{
  "num_hidden_layers": 12,
  "hidden_size": 192,
  "num_attention_heads": 9,
  "num_key_value_heads": 9,
  "head_dim": 32,
  "intermediate_size": 384,
  "vocab_size": 512,
  "hidden_act": "tanh_gelu",
  "norm": "layernorm",
  "norm_place": "pre",
  "norm_eps": 1e-05,
  "positions": "rope",
  "rope_theta": 10000.0,
  "rope_fraction": 1.0,
  "qk_norm": false,
  "attn_scale": 0.177,
  "bias": "all",
  "tie_word_embeddings": false,
  "parallel_block": true,
  "init": "normal",
  "init_std_qkv": 0.0361,
  "init_std_o": 0.0,
  "init_std_up": 0.0361,
  "init_std_down": 0.0,
  "optimizer": "adamw",
  "learning_rate": 0.00203,
  "lr_mult_qkv": 0.7,
  "lr_mult_up": 0.608,
  "beta1": 0.9,
  "beta2": 0.99,
  "lr_head": 0.00744,
  "max_grad_norm": 0.5,
  "warmup_steps": 280,
  "schedule": "wsd",
  "decay_fraction": 1.0,
  "decay_shape": "exp",
  "final_lr_fraction": 0.1,
  "batch_tokens": 32768,
  "max_seq_len": 512,
  "doc_mask": false,
  "train_tokens": 140900000,
  "max_steps": 4300,
  "dataset": "wikipedia_en"
}
Each number is 128 + 32 x the weight over its row's rms, rounded and kept within 0 to 255. Layers, rows and columns count from 0. Numbers have three digits each. The size before them is the row's rms in percent of the matrix's.

# k: layer 5 attention key, 288x192, rms 0.0454, rows 279-287, columns 0-191
# q: layer 5 attention query, 288x192, rms 0.046, rows 280-287, columns 0-191
# v: layer 5 attention value, 288x192, rms 0.0375, rows 256-283, columns 0-191
# o: layer 5 attention output (transposed), 288x192, rms 0.0284, rows 256-282, columns 0-191
k279 101:163128105172127163144111107190132085186095170120148117107097135128121091187195101105172132109176080121065152118148125137150109073160141144145171078124167128080142139086079144133131116171135091118104104117135159086118105108166148164149123134129114060092102112096099064156130174111094176123074116106093123143162170101155054152155141162148103091114138107136224144101132169135116116072139119149122142173133137124122119209098099112096117083161151161156121137069110097143083116091145135105150140195145183060126169134140159154136125087106165106128165143169125068097182160122054108089
q280 105:189221094127111080146137142103168132118117147119159103103111119136070140169173153156139138121129141141164056146104145156095148129109100191101141126135090103108098180169094083159170138105133152101119128097143150116124114105144106164093150181175150090052112133137117070179140101174158107040100108082125195147128176142141059127111123158068155117088157137093108187093094147083112079160086168202145130144150107090136107145137130126092167151177100147112108109148123131119113154104180187141156079126092187133130122121174195149135195130104109112126134068114121119122158121109088149094
k280 101:142171131111096114156131120175122112120072171147173143159149169146099144152143171130197184158079096162163121096114071136144129109147128187165128126181094150152104072124179096154136159137166078109123160098175121135126100118163127133108112175203172125074153119096134114146119179102135119126199134122067125101194118167183179143137100166136132142059139101103106161096194114092128183145116158129169165141203155137096117135062124140100169089167116141111128124098086096153159082102152112106175128101087095069096105076146147117153124068056194119135109122134095139133155142101119121117
q281 096:093132107145168176072062059187097167095136108170087132092109160149134082088138160108139118092105149119139105115070156097113157111089107123145100168189169123085170075079155143143088077103160141109106105118132110122137136095145157145157076070145143074145162103137129097143082153153133160093134091171169098109132079133119166116085128168167154146087113135127150121119096181154117154161138192121143111142124159110118100155183099089157163112160100053167163132079103178165147156130140130128092149100156148129162099119145165192159131105162167171150129148224120119058124160193160146155
k281 092:121154084149151145111120092121104126091062090170099103125111111145149147136119118098086126106086088181066028141134162167120138172198126137152128116104127122089142113147176150092115115120135159122113026145075148092165103116183160164156131123110085085114157129130073111132102085123135084096167116149121119171071108108123112125108141150155095114146151122137134156127100210137152137146095167172120018110111167102108162167177124131099173080145119185052084118191161145128123157105165171144144136138099137141144112167170104187144147154143197132148142076148120088099169103144130118138
q282 104:160102150131151115140083161125191152181116133093215157210076108151094177132135136150131152071091115178097140187130132116102173139145158060148150157130091110123116206135232125129112159067089158147117140097146179096166117169157071112151128149138100099138075177109113041140092128136132149144064140068149177124152131141096100097076060112163159066132154177141131140114144191103114149119098113114117184143118104107126087137111094148141124161114108114055108117107121176090124111119154131097094133101118156124130143115124125151128147099146131132149060115113136114165150120087110124082
k282 096:165107162144103124149163102114113124125080195092172119129199117152172158148129143097096161050082103129119165129101124103077099110171188206136189144160130100184141089128108130138167157059147142149115140093174160096113123098129135100164100114119121120120149124125119096084094120106170122088133127151129082022143100146154164156172117073147203191127172116149148137120190106124095073099129115145147122069135141156127163126118157125102174160126160116171116150167105082157136069137083156136121109139192145094145162094139141170124123094133152106097103102082128153076101086192152178138
q283 097:147114176135088116129150097130190122164119142090195110103144124164049193149118143113085132063134122102170110125042167181163163141126101147138122089111068190110119114162132112174184114143176156119111155111097123183146102189133185097087197128157059078073129143131078141174081133151147121123065172091164148142121148136134075167088119175118122133078141196162119186122146172193075098098118130154135132108157119129171138151139096156116087082143130123158127093112112127138168148106109163119112146131102112109135159055128131077099124083133123117099112128130099152090116173147101109132
k283 100:145138153088107116139121124113152126163112144096139154116125149153096194151159101098131174087160139078157135129161142144140181057085134127150143185150088163100128129073105143145218148170141126088054151077111116137181129173139136125105179130103112125149121104093070172149126173168153130102085111094074151110131120128195097178147099201128142188087166181112146130122141118131166108070136205142132132082139167128088124156097131114127116073127180140172085113116140152117098088136183158079123111081114082162149132132101124164149113103092114104095089118213130079107110095172059138107
q284 110:121144175126118074140132139114154117121113110144155171140134120157101181124186165124119138080107139134152068134113122179094181136186149116158133134096108150121086127118161078119105136143137138105080147126138193117137105127163118116157117096154104086051143111098102122173136073158183107064140160118141159216084134148175148067181133169105083082074156213135149158142078168137149110163084113152175145135083138149168110159167098126090156098098142150177103109118088128185124093092147122106103191141036115136108172103118124155085116061113069142159118146098100105083145123132089146090
k284 098:155143133105084112089099114157114140158138146103126138129156168151117147101143173149126199071093153114146144103092145137137153108115109165171103117181163189101118099099099110177113098159158110084092155110143126138121167117199077096125165118117109121090189140106049112141121110123146121130154148084110118115116108142199123119142136110093168120089093124160151153112123153104198069099107182161182162101146180192055166133157148090081136095117150112137108098102100164100116083140176094146179161193162100135170128125143149132158123065129120160206104163134103087066106129156091048076
q285 103:084100087094126141097138102144136142114101137165099105103105151086149150113137042133109109188128137137076164100120107173082151072164128121140072077114181145111151110076140203093135106087135143106133111139106185083149131118140111125175098133145099172185140079150092129120109162138102197138131093192116128114186089099142149105169112114158146123110143104144115088095099117192133109115139160131139049162057090138098133107125163089149084093137157135133172160082126127084171182161102101105092193081153088084118117223101179131197152118119123115093091123113149116116164102106112172123
k285 101:164108112186187118140086148104136105137158179146095138144145048129174060198102123124160129104128109164080151135195135145170145216094137087108150079099172124185172135083172121128100148135135111106125089153109150162168142126177137101146145120146141123157147177059179128126118154122118164179124137161125103162203151086141105103194098121137115131164133121183110103108103140166124112090170117130083081114082089130135175123187110134157067189070138145094132153165123094113145169134108111106119122090143176104115092179165086154129128162190161183156143141130157124143165104106093161104
q286 099:161078144152121142231127167149113139117133135148131131150062078076127201118100155155159194144116083102151114153146106139104155102159109169184169104133157123153105160145139108134140076191119086108156131142152111144100153121149130083079106128113103077107147092070063162186142094103167123147136168123120172108103124171114088099065185114130132063083135184147128130151151092093109123096103100156130069152116147134152157139087114119069139118140137120164127153075130086169110158122156119130120116239109106164141085060098108137137135074088109131195127148162083154152160117109098115111
k286 099:107112109187166131112196094175112150146145163143185104126107160132085134157142155139167154053117158119149121130152094098130115121178183132183137149156107213127162126148071130107196111132090104101173109110137072147169156108139130073142128096117180096141174114104104145115142129115104170164115123160103131142116099193110124101148131134109149107100136131162088110132089104155129068183135151140134179158090143119067136152128116142130142123110238085124166125111080122160129096117119087071111138255116085157157114121114185160161150128110133090176140100125148180102137074124107118152
q287 103:103199157118141153111105148118084090134151085108199131122154080147111111161184126088124157165126099167105137118073138131147101159098126137073110163127119090116124150116132125105118195099114186086121107178177201192126126108120061166167115150179182100103143134158040094162136115155106191105086161102125115117141165116108109143104083113161133145134154152093182066076155104131081137091171133168111162126139065157143116178147169105126102127114082134123164137171070134116132147095147138044108086128147137121127100146150123159172149177116112150105150074079110110186125195107118139093
k287 103:212157201139079157158146105070128106079125130079135173103117125107112115174176126118138175195128125135147115125102140092117149081137139175137126101198077106137148163129148149098106099134140088157107138135202147085107125087124098156159126155177187193115117155133126055116148125110108125155180111119101127120157098149149099138186079122113115133137156067109180106139195146066077110105148135133179033134118054093134154127094106118143151164163036114134142129121086147098092105119101150122106133123138104077122055111136099117192113090091145111133105119150100119166165128110107152108
v256 098:106112134153078078141126080147156080154138186129181134177174102159128127148119113126138129107198108129116118140202141102111091145142095100110158177122164126145146158093148158144088127136135146142215121156085109146106117157093137045139152155127190159128127126157095181186163152097134079152146094150196177133111107169156117151114142141179095162081152107137116119132126141132178157128165140151126108144197144094071133109139111178126064173179112137096122134142122122187123106104136135098205109148165075142175093161112118073123118132147107127154222168108084101185089062154097128127
o256 100:149154102090165111142140161145132124091135105108097083135131141150147056147137171099135137156066150163119183126099117205156126113097133126114066122097151120054157145126099122118124116154089129098155147118162210101117142148091101159056069134179124107147164092129068102059101134171116160115156085128173127090165124152144123146121059129058138173157112175102099131113154178140154161163161107120135109175140064128171140137145175105090103136109094111170168162162091159112123115163148136188107178055149166162067168158164119119153143125042133143135100102107142142095172156100117151099
v257 097:130156111168162166156150125110142133091127141125101168233060130157137090143160100108196210090170131105115096083120142149082095108149104050137167138120143113097091130168095136150105181140114142111100124143153208103102114102179139134138081119101124051111116150121118154155149120168120125122129073119205170101180082174165137138087101174117124102144136102108176191131107169152151099150131123141115135103115150191125118136119114131124165155125065136079142167109176121130094158126143080118092106115138181156108128110191144112053170176111209110122175140126131095139092154089151147123
o257 095:117093125157106094126092086122145105175065114165159123129146137175097199094091205133152082189082131124151179180115128095134137118112128159128148135101131192057161135083160141098181090113162160112150097173110120167150146095106057111073124098136126133104132098142118111123160080062200137158156197146126097074141152167074151178106114109126116138122113059143133101120118134113163129151178092140089111162131069108148184083117068138108075139170171186161136112104079118092141136113086133153142169130141128134118158141133109132206106133106112127118145137113181169113099133064160109162
v258 103:148151157138153137146089134146081137080175164145124069158165180124093103125136128095184123101134107081146096066125161167145136115132160148118171170114165111064144124131156178152165051118128186159110033068091130090122144091091158139143098088144123137130123077159088057162118108061153142125122108123138119114122141089115132058150128153100136105149144048121083074148184087144127117169127133131157102066101099144137088102105121082090101134115112120108060092161124132118086154058100168143120126186191141113136108123080149072148055108117102101075110100131133094131133129136108141110
o258 089:147108122077082129141144101073148176154160156095109177144109127164189114165068138147082109160081112156108164079120127150145085172149151067157143120184075107133220140140118093136139165092162080093154174114131114139151148147092098102075177150141165110160138176116144191166102182117118095123170162091086132144142130120048134119106125072121092145152152142157142098096112106123071123083081143157149098161165161073158103054151058093155177105138177150179145072138137121134096102153143116132118137072118097131127123122148172168069142127168154127155117123093069145140139125111169106125
v259 104:125092072113126157092134124135126127163106095097140067154101097131078160096142155089131123135051111143163117144138104159077115097090135129106156127142072118131146122156130115148158106098141108122157118102100130192084131113110136067079160123147151122142166140114110125077134151131047157170127144166146100089154103145114102099080109158113149182154178225149099106099189096135150117121116195143109137164147100089078188128089165151109131189173078162139155168131108162096107075145147140076164153085121176161140153127157177124130173137125196058127086100034148122122120075100089130104
o259 098:131140141136134093137121127150154114178103136128126135100142195138160163159126114151126119166162151175154114096130207091118160136066140144153113050085135143141158118142108156127132149181113166139108163176149162082141096115140074144135054085132091120146099025120075151177125138145139168124168114059156097160120146120157105133103128094136087085116119076110161154148158135080092163118172111142129115071117097185154103164067191119104096136106175103138092090085107134140190131149059104175121145139162152104113129127135093125085164107085079134151117092189136104083136104166149116224
v260 104:167154146074150086069142127102115093173109128161140137142209168093109131155133187124090185143186126129137174109116121160141099138135115159182112109109108109125141154069090196102097145137122138052150132154160137188182108132119080102125174122138122132140135059106124140122129133121120141105122126106029174168154121166087138067115145165129116186130164105154132122106117158098066117143149123140150112186147086124093082142177088129198112090119148119074146158125098131192087167166184189158114150127099165117108164079095106103199119136096133104122122140133125212138142092098164112124
o260 096:110062177123089123109130139104122099141138154144204134161108120097137096134198107101170113124121086143119170139096118118088145164100151071109107096157197160110113116178120118133151107179174071170156074141126103125166097137179176111121154114109165124137093198111119081167082135157104104151128123138195051084095163107152152111187069108122108109152163159036145158047134132101128140125079173076135084092149135074097123112154111144131159095103126123156130197158112156117160068122104116184143123141155154165176115098123145134135147132110123142126097114103163138118086070194149163129
v261 096:122126138133134128143119117062165112136131125116171146148107095109119113148135154156151181084148126191152152109104173111158127123114119111099126152110114171169174171138091106134138115156117121123079103102099079126134124157099097105124174113179138095138156156137071122177113148126088138153183108132141138135140156108156143140111070144024209162086130146152097175173124157093111119053138105092091119120122094083138176197184139205126150116104101123158188174100134149175121136130110106195180186137054115103135152167092128204186134120110083115069156093089171107109150120081137140075
o261 093:151054085157180113134124082160156108141113085150059104167191099067126107192093159156129113129092108080075105109166107080122145124147115162141133073136114141142142068139062166146167130122152073133178146098179132087187153132153153109168087128141109110069088140129138121108157095141122152123185122157143086144098168154142097120144110096117079125171136157068120112128119110151143090159094123145153154151125176159105117156168166079114125170075132088072044097126151103109155162120154139145052126171184106170182127107109179108118109146161157144116131122204141087130130125132139128190
v262 102:119180136130178149134154191116110142144103112100140118174086118097094080169120142180148186140091126166158149115209136123110116062100126184158115098144154086089187162148146176102126118172081132136111149127153114095115157140139094123143153125163180120147167173148132119105160101078212129127130084143176131141096115127088139140150125132180160072140107165095083185083175111137122105105092166169196117074139151164187080173071121137135102096171160132064143134165075152128097114123165144125099159137159156081105064094116133084135131137090166135169145145111088072148072089150097140138
o262 111:140125118143139112139162068140102108148091144122077119200165119120152196136100059125148126097155119100083168114124113104146099161072145104106208127117128149105135088157112141145187155096156130135135101169121110174111108114097088120089078111138118123192089071094146155142091140161135087128109091171143155079142138093164119096114143116167147158083147112144175108154086094191116121167153139133082135135147107095093136064114110140178160151054143128162127059049175163142109108105069142168118156067117116176138140096095167145113167147162102121123158146128149205120211114127171080164
v263 095:083105085078189164110077129137147158136135146091140122131108133087096121113097142089087109180125145117084175126138110085147124117049164119174089127113200077124166096128122100112117129123196126135104139128126098116129110105183139136219085177115090181145170181141143190114151111155103139138156147158142122107120143117145172205109135100077107149126138190124099118101148117120143072108180119133148161075133055145100101148109151119160151033101141206128122151087114139125106121117096101114164121132088136101127122103196179181116086158131106197147143104174126155087087181113141139143
o263 089:131102152133079154173190090166114166088113105158091147145148159131084204119098140166154145124109185077137125144116137142104149133145082158137179161103144160156094169099134161169056100084078185123067083138133172073105080127067133147122087113127121170098118085154126086227143122100152121096052149190108168146133096105120129098135107133158136109115125135130126161162124140125122136177142176127111171158053120096148092143061148116136111152108097077142121106089151149110129160112208146124075103155097134111148074177125131109176107128163114140165088150164119116151062089131104118156
v264 103:184133126111137131089124185114155148163147102170107164112102157109181127175105117172142176109096064152111185117086121052134132123132081154136094105123074147131143110087124180124144169135149165180146168172101130166179133136157203146169135141064130141078165113116105196177164141081080126144120106105138091184145167154181138134100103100182143149149121090157099101088146160126114183073149122101120153117147181067157188170185092160117214124124100115170137142088128120107124124112101125126060118145144096119078108145176133069137148125116103077107159120143146146135169149080101110115
o264 107:104117147160136135104123143160136091136133146206172116145199126127087117095134131099164065062122164125106092152130112133094117096080204088144175112177168156142099114138144123206109136073098108145077090096136116089133152135119123180133167111166207150054100118119192037138060163117154163103132106146172124104072124078148122093161164186122179120113117183120104158129102145073167083093104150175181062110099130164107103102153187145141153126129134123045137082164141137170114134109184119121135120110149156136135121103119131114128128117101175120137088145117111117112114152141097136144
v265 098:167159152165142132089117114111069163125122114159081184184055087044155093100095106133158122107123136125028149097129128168133182095183140105147152090106085188149132101141126075152115125115153099112116102158159152118106115121124100149151117198039113132157106162083111113127122142130103122097130131176172076159106102118190142121105125183137139105123144160124167112107133205144133080165140154056152147115123110213089110087128087125131135128144140159215145146115120133187152109129136116117179167174146117148144167084139130098175116124100105104115122115077118078098130112120196151130
o265 099:121100145109099132166134099117132089124096093086209122073146165119075167116130143149125111183134151076111146125152116117163122149087153171153142147095135117112101145122152095101097111111108135156153148117073122165140078111158147115124138045147163123079160189141127126154150166107159208129096196125083121031143121112141119134107148115177162101149141107148096205164139079151144149090130116170115141201144148078202159176098107135078071140108144115084094150157110098133150161071138105158101105137142104085076103122120161150059120130145114110168087125132148177178155172064109092090
v266 094:131064130169130131165161134160152125085033108132144167107122111105129126129159109171116130107124108186167137103169131177127118159111099118159114085114145131112137192104124113153070137095182104166061093053126102064084102129113134138100132186133158118127143075169146118148130129172160081112153063161115101170087164176092060142132135168141117120118113100102124136124119131145094128139147165083121047129015140135136166097058086106076158086130156114122121132065099108132126152111128126132139152189125142084110106112124114107114108137099147108169131089038166125104138118111061087143
o266 099:132085096092141098087116113109102095119125145105126123122180083153086109100167156123116114139139135075088118156118102121202121105138136123095185141080089109162124101150109093130132132137095112198204147113120203160191178117153105095123119099139104124108179120120123155155128163167175104153134185142163121072122080101130111144076134099163151190152114112188141151176102179161164067156107113167114127131191115152162115085094066126164072169089144152094044073175124154140162098079086120115122145077173107137114147131137153152057081140180139133101137110126187119117111091135175142133
v267 100:163115153170119140124082121064180092091097147066121169073161111159130100101159112080166122123158117090157139104064101097136135116143164098169158125168129088139122117157164099136098157119121141178173067059152143133202100111077109137136161124143142125175132123088075145115055098120139132151114119111152212134152135104164108089120099096162131148187107102096091123169124079156121095136117144167065121142118155093134130139100138142116149080114147153162132148104137129107120164161155131065139150158065148154160159096092156102135064102157050123155141185145118187101143159068071207122
o267 104:095074174147093176170080167175114209091156131110150133134148129179173167143086153135086161156133202199077084113147096119149142100128035192091138108174082173152131109099098122157169132152127150147139110154109082138081128137159138128154153148112085117051100141114123110102139182139122104170062108074111144127119141153165142087167145126091080158077132079153174113093160137123125143153129124123184145104154179119172109107141136136101074174168115172149109086145103111126110128092126189150091127095127103075133119103128113100194109100130155145097127109127120057141114129138113077079
v268 104:089079140108114125136181181166141158192107156137094140115142107119089150047147121127109161159101156143105093129139144130135132197088118122140133118161182098177111114202119157114134129106152162146151082144106160095131103114131093074194130140121097130113081097103108121119118141120119110122133171101093096103139112131158118136123110162108114097187127153101241090127164160143125086180091081120140129088146123127155155185172089147194248172095092071176164093124050132164096165151125122166161090113164204117133083138104079118139102110111138134156173134103138108137120115104102127114
o268 103:136136120132123131108085087135181135048147161124172086122084195136074151144104172139111114104140163127137142120108072120103119060132178148178145140122103172116157090099129181153128160177085126163112113098148096096185152144147162117082156151106125097097175160102112071169137115096139161111119161159198129097148147091121117105112160130186102117180120112131101134183102167095175145053124168120138110087171160096061126089077090152103040097127141159097089138115172115135161118140125109168101155128089162076132172142215158146109084122102134130084122167193134095108121127113105092152
v269 098:123176170099149101174181151164168075146157089090167150132070134128143099113164109157112156102154117110098174212135146130101160154102142035091152135158166110073118152140101115184109162115145070140127073142138098174128134141135155090177092167144108112078116101143128116091151176112130164131125105150152165053064150049143132143141161097128105170143131078138118093134103096161164144077108076130093130130148162143139143105144154118131192072144101116133149095148147147120072106119122142141068124128121145157186106154127140186142096094130179077101071104164148067167064151087105095132
o269 101:089092111125105125100151087114152153127103101157084105167115141090165185111110145105141071146101179141174107052146131141107147084128132163098136142126132148163126058078133178078090137122101184140108093108146166062125151200150130203158069106142099196186135107136180122148129104113112130141165118146070124153127101163125148102093144122124181161161075122076166111158151104103115112176167174148109160127125113140116138150118162177113078131143123119138180121117098052126134187160169176184134133063147098169100104116167087060137181160129131134181113144115138087092125124085157124078
v270 100:092077099145150110205157114144169113075155219134137175160137118130141128142140135129166155159163129099111069126123132087125174159077102121111143146086137091167133165162147135143108086163156121108181138097138088138078126153186099173145154061145122119155181107126101145185196122095170184086100178092166127082155080121114069116125066087154107090105105138152109113134134145081087132142149129127122085143112138147139180150097086113164153165154119105210121127122148087123132115127147114105066047163077150119109110095112137194140121117165109174109135080107073131097074094121129113081
o270 103:125133101153115138105136052121066158131068088132079103139183053146184130116049155124135120189109086129153161157148151090141040054131084130121050168139124137152185097084110109175196100135096115158078151145156110070143091107100102146110098116130145109174129124139159143164167086210109053110109077229133115137089154170129148178149151157140153105131146135168142100116091090142159130154110106098120101172116136122134117117155130126163143115137065123101107127093163155150124139123113137170144140101137117113145178133175143114075066159142124160124135170118149128134143121157151128141
v271 105:111148090128149161135171187141105170119112106184143135078117169109124124223109142080158091182175113163098195119088106093142130066145109160139141087080148109173141105143149085133136112129124145149102143124046125158156140088112171116073135129143129148154079201142129175048077157185129098178091194106146156103126162123096166108140093141132153191093147106180136090146115094136144124118096134146107159131131166130168133115106122141088105127141096141129093126087113114138119122102147209117115102159109145092100124153085115123107205140127081165057085190108133099147153080124119119063
o271 101:137088122139089106151138146135080112138154118101120147121143073158199121070098115097117148150092119131114044130184169097111165189166154137085150132138217147072111158136118116153104187134090104116075096142130156134084117156169164085194153104144111129169130104072134092163104097096117133120123056141108085153119090114150155177090145154040115166106122126105142117165211140152127118114196116097147136115069148141126174150084130133156148086166146112165140130126115138164158134130176125124154123155169138172152104062132161121058090091092163086186077083108167108107110148139127123133
v272 097:049126208113129172132124158120061141162139130068190113118142161196116143128086153096144170160072130080109110089121078117165129177177167113132101100178148121136169115145118095141137129142149162120143169138147118144113138109077116154082124109131123137110075132104154112165128170158123147141138166154149068156076124143159158141136067117122108092199127158127161111157066120118130152108129147137152097137091132177178114087150121201135115146073165093048096116175095120124077095118142129078132109137097143114149190084154189159098174201190145149134188167131105110150107143144167092140
o272 104:192132080120149073117133160152148163138139075189150151135087136128194140130167128136111112098099110155118158136087170159101159120176166116136151131111158087077081142105169146095118176111144200085115134090156127151124169162107185026142107141156090114187162141146179155118125146128111137076111111138067128094164099166107165112108133106054182134042128146094121123134185137117156145142155123116072161119082139114099076110096166038096156113166142118195167117132149138116144112092130148077168142171099116126125095153131064128179091137148149138102142133099079156125070128132112140117
v273 103:134145075105168156115127166148098146144081152094084074200110149099117128082092129180093126095128042138138114135162119131145120122077121123115148157165079137123170111114154096108075176146146128176124124128156070171107092173174113109075108149099058141150176181126131112172146151143069143171156080113099133117192127144162137133075143157155100148085140149134119109176134126100152073119139141150154145128158061106106156194136121083098083110156128120088070075143106112116169119223130103160114130073118144109111128131141123140177142177114087141108191134122122171177160137074114111054
o273 097:092099114137075095176120127138182084130096099107147169130148111120170115165126153090096143132122141164156128113140121130118136123138107122111128135077164116188138180177131157168143033122176149175128108014102179105149088142102107116203170109165168098149089122165120116108134131132127175118101150088137106175137155102087074124159125092094081170099121073119107144094144141139135165151125104116132160099083170149148062086125195126169203113128144111165107143129109121104131084053165154139174175085143146151203095118108122067103144123087141145099078129166124130147090117154098172170
v274 101:088199114149186106088122145117100160146148103159137135091116137115039146096106127076178144146073125147147166127139181101129106119189115155125111145132193127184134092122154043146078148093120127126141123122149128134065171087118095133156113108141124140073124090150182147145080160055173108142135137133117136140135103144167112121191110151122122156104202101168122134102165143177133116099097110051106172121115197105121108072148106159159094116151066120108119108090156125098130204155152200112130096089165097046067164132100138132139091106140104139120084111111165137157137123082135130100
o274 102:133124108084085088124168151156119146149104101114195131121075125097151138101124116133138044097100173081118130138130078134136173155100114094157214151126085125114137190138114184152107182124114063144129099126074120118171108212172191094157151142118142078199120214125129090161174147130150135103133163161114061121149120142057152133105105136169108121115114119087134190151083129083101106130147154134122127133135172083127099149132080115162095076109199102092159106199124206079106095106132075142111133175103097116114084139122177148111116133118163153099115125145105138122128123143149105129
v275 103:059044062110081130158122089175132149123152103125141142090109172101121148101150161123103141104061112150168207114121129091117110140112144141085103103158141114137119160138125152126090130093169136131056105140086161088120191137125106159141107046166147159164096125127125103143136143126182197097115054165158119104112116146153141158125136138101117147086166100135133080150133102094103084081124146161124106085101108167181124177093142111143088120223165115118106094109106062171084125150091138120185159109067108138141109109136104056119134142154116157104092064147156081171104143089156168120
o275 102:134166144107196131082112067095136101097070107115095086117151078151146097152141175108151123171124091095134129092110158150115117132132161128177138169117092098109173122113080093106161114148120114115164122045168095113129069149127165140142137197088121117164169091113127214137138118127066069154187132128119145105172134095112135145103090071155113129120115135142089107162137191084112131156174121149057132136086147161138130079158098114188151089048132088178118112182182130073155134108151139196099107136155137132142123122080175160117067140082107156152151160145131203113124142157146118138
v276 096:147084131105129111103147178118110180099064170106126129173117119116098092180131136122094132092110158111160097112161134131142148145196119144097109197131146082115124132093122141174126093133122114126116061155102113213161139169104152170122174124135052140078119159141066145100117146149115109144120202202123166104151062113094124089141123132173117146134136177096151170116126180075110129103187097150153207117130178114092045183118068139138192085172154120142153131091157146124148095099171083115113145160121152132114183148108122155125164105106080132163132130046157128113107157124142131164
o276 104:111146126090076141117175080150086110150170042109135156104149154136134173093113141178122182149178128067109166133127103125150069172034103099097177112078123193082127145111118161111065148152141163118142110122119174127152097093125159106117087139109154187119173114123177130168106091097155170109121087096115097125138172123176107142157133171085115100147131102117119154074124160149153151122077192078169100104080082144118176097137152132158079144124099150134131116130085088146118109102132176157130135119113177128172126110163103161118099158119216078168078141181142163114167079118128124079
v277 095:178155102134107091115079088119196119179127114136142177110125136136100144121119140052119114104098110120106055171082149118182136074100159093115154162134145146124126129119152138189149099159108113148130126170185124083117112171169136191151106103160168122166094184157140068138133149175173098140161130076151099091119119166128110107112165095151157131144177166086053061150148101101114110142094131140097145167088064102124159051136110168141148127166119178160181101129119180093098168171132120129111124158149086126069131073086106147122118109125202129160126088160090113124156151082100085181
o277 092:138059125061118077196124108128105143118098108133097197098134118162132132105140110139097112146176140131130174143142107151126189085091057093144092121155068131140138088080161142086089140145147134146131108116108128128087095169118111140082117123119158125107157157178118118202085111096122106174133118127154184171120109173124113142111128100188089106158139092183152175146088140169100166194183191116143109112211166106155166153102052080108110064143105098050103130133214132125112081152129147086100142134141180150132121141146086119168133115121118145119166104131169136139108149135164149077
v278 095:098180105177143101112120180095161105149104158137067113126137154164150146152177108175082170127119108211125104183091096131137174118170118147152032148110153097125106143164144176177158129110125157132142131127147115062160167186109135142135118103145103128113137097186075118107149165101146158153116088100150140145101137088104125170166148138155121114087216103134190155097106135133077115098126148145097196156102168142079100143159115178090086165132149182067142088118126175141129093104152088132146100101106107125041103143109092142132076145128153179091118132169124114068098075115172113158
o278 104:111151144111126146168179091109084185100183085179141126108104155080111100151109091111139109115118116063100143112159112093082080116103134118104195066144100192094126144100119149117127116160126146116119104181094146147130130103082136176157202163080176145205088132153135120098097104125170090129157129131149123131120086123103168082137133150189143168160113193125098135167130127167128076162120073130121084139099134096143156126222107074145063112103136110082174106145119115141125105151102150174119116108171144147191148093149154099103135160150159061190139146084083134118117208130157101102
v279 099:042198148131119152114099084112161115110112130160176201133079108124155150126112095044108117095171124152110144120120107160143195116143121186110096165035169130130078179130141153127143152120109136118169127122042077090127165100135108132170164124137070092122120090140148162144117182087154132100146108205081149155147099135121121148125146119145108182195116143163111138176100188058137152092130123104179118145116106153097162115115156065142116146159103101132153131095108159160120116136104085137135120099062128103073134186115105151080085099153148126120122161125117111117057160164095147102
o279 099:202149123132173091122165106160106180119154053118090098156155124141125056103141138192113095130056133068131149090111121125122058149153163116116103134163075081052123140125133081116104164164084145129119153118190179155083145128039106103135092167129202128110144124147095150087144143097096097121182160125145116111139063107120118173135101107155136136129129118079149141162117087143152089121083173176051127131112192093198122147156106151145070168115168119133108119226148119105094105105159120120134145130177119120127183160147174157138151140154110127110121119107129133150155136099145119101
v280 097:157108079153115071156103130155180176094114106189157192086148107152116154132122167158199091115095202156084106118152147121104182225079092159081103109156091173099074082114088166144128135098158111119159106136113071097109185130181123087119135096166118094100095093105135114153113122127101091161146142134096144124112108135108135108112206132184119151132065073099134164169129132132136121117135117174110122128147099162157151131140135145170115098124146135164109209108119157074189152165124105169134118164110121112176142082172122094149086159151134139141137154160096112117150039163179107124
o280 104:103096159114112195134153150132078097085122179075122028107130164109128094119152088111014130125127060163174156165138115138145082115120135095135098160073141121214147137165203160121143146121136050058128141142106178157093112100116108126128154088145176089124119183120056125133148122195120093119121205109128155145108120126128088126127148136169136121139166156155114143134107113119132151140074169139172091131164120125092121132126144132117135179132153145156093098128142097173108117171172117131146128066158161104093132153103140167141108106119073138152141053117131141171125164095083183107
v281 101:097104160025123176170125101124152088118055094122141123105177142105129183118103105123141096099143149170102149094172173079116119040150125117199091161128107105122138134177101101115103149151110112135111192171095186089127161057126087106122055097131135137120139178128077169105124112182104155104105164123174173203073148137168085083139160110134125093124135118147121069107122128137127139161128124103188140116081129104167160102153112125168164138126096101084104144152147140108177129178130106117133169096159186090120166162172178106101124149144141132134109107090150123098179086105116175167
o281 091:135113150152196096109119198131137119176097148142118155108120123104129145068188133108151141088077117155108104166077101153179139142131104153097148110151159137167102117090052112163136132085123068157135113119154152167168178115198141077102144163099094101099107095106140127115084131095144127179130144150119125088120145112113113151133137161099184111104152157107189171237127126090151164142111116127116110149121138170037119171081149176097109136102155118172138093106139093087114139135011129140164098130106108141162134095100108130092154127152045140136146114177156107128140125092118080198
v282 099:197128114122083124163167099088173105126151101138090126108095095144109058118099099114170100088157160110203089112110178147161126101110166125128111087065137132143131130188154097165104120136112091150120127139088081095095148137098123132110138116092139141169120078075150146121116096114134116145125139083078139140140084131100163168078133087113130157175160202128157083142083204168107088124128160092149089124098164195116128146143204085138117103114092088060097139131093099131052061151155105149124108139161122148079189147161156129200102076070154123110115129124140137088103169136121181126
o282 099:142177192145128077126137068151126137097105151094167135120129164117123156168199101140121137102179076076090146130100151178100108143164106122103122158159097089064081116095080117123148129137089067087114144141131108135140119129099162162148114161145134124123180155122114165106119101099129119098155141098167125133116080112169128171123131084120090122132080093140177184129173110139112102173141128155104125110248094106220198141083060138181182084126188066149123149166127134144120146109082113105094116167089100120151099140112113179092172162153138079123143131111106111166203116128120117105
v283 094:071126152159151151083169130199130131160122131115121118145196101096137147126113152117116099118094099106119119106081070089095155121109122172137134174169178179118122119215131112089137133112155154155149102179112115115082068189061126114128128157115105166148104132083171173179099168108114114195104151144122127125077216075085131124137144169081132158125168095177152118099086157123170119126066089120157131110118132132156095094101121114157182140125163037154149112069113144126098142157191101151125121110128113148155070130168118189108115148135168092138130111099078143107069192133105102107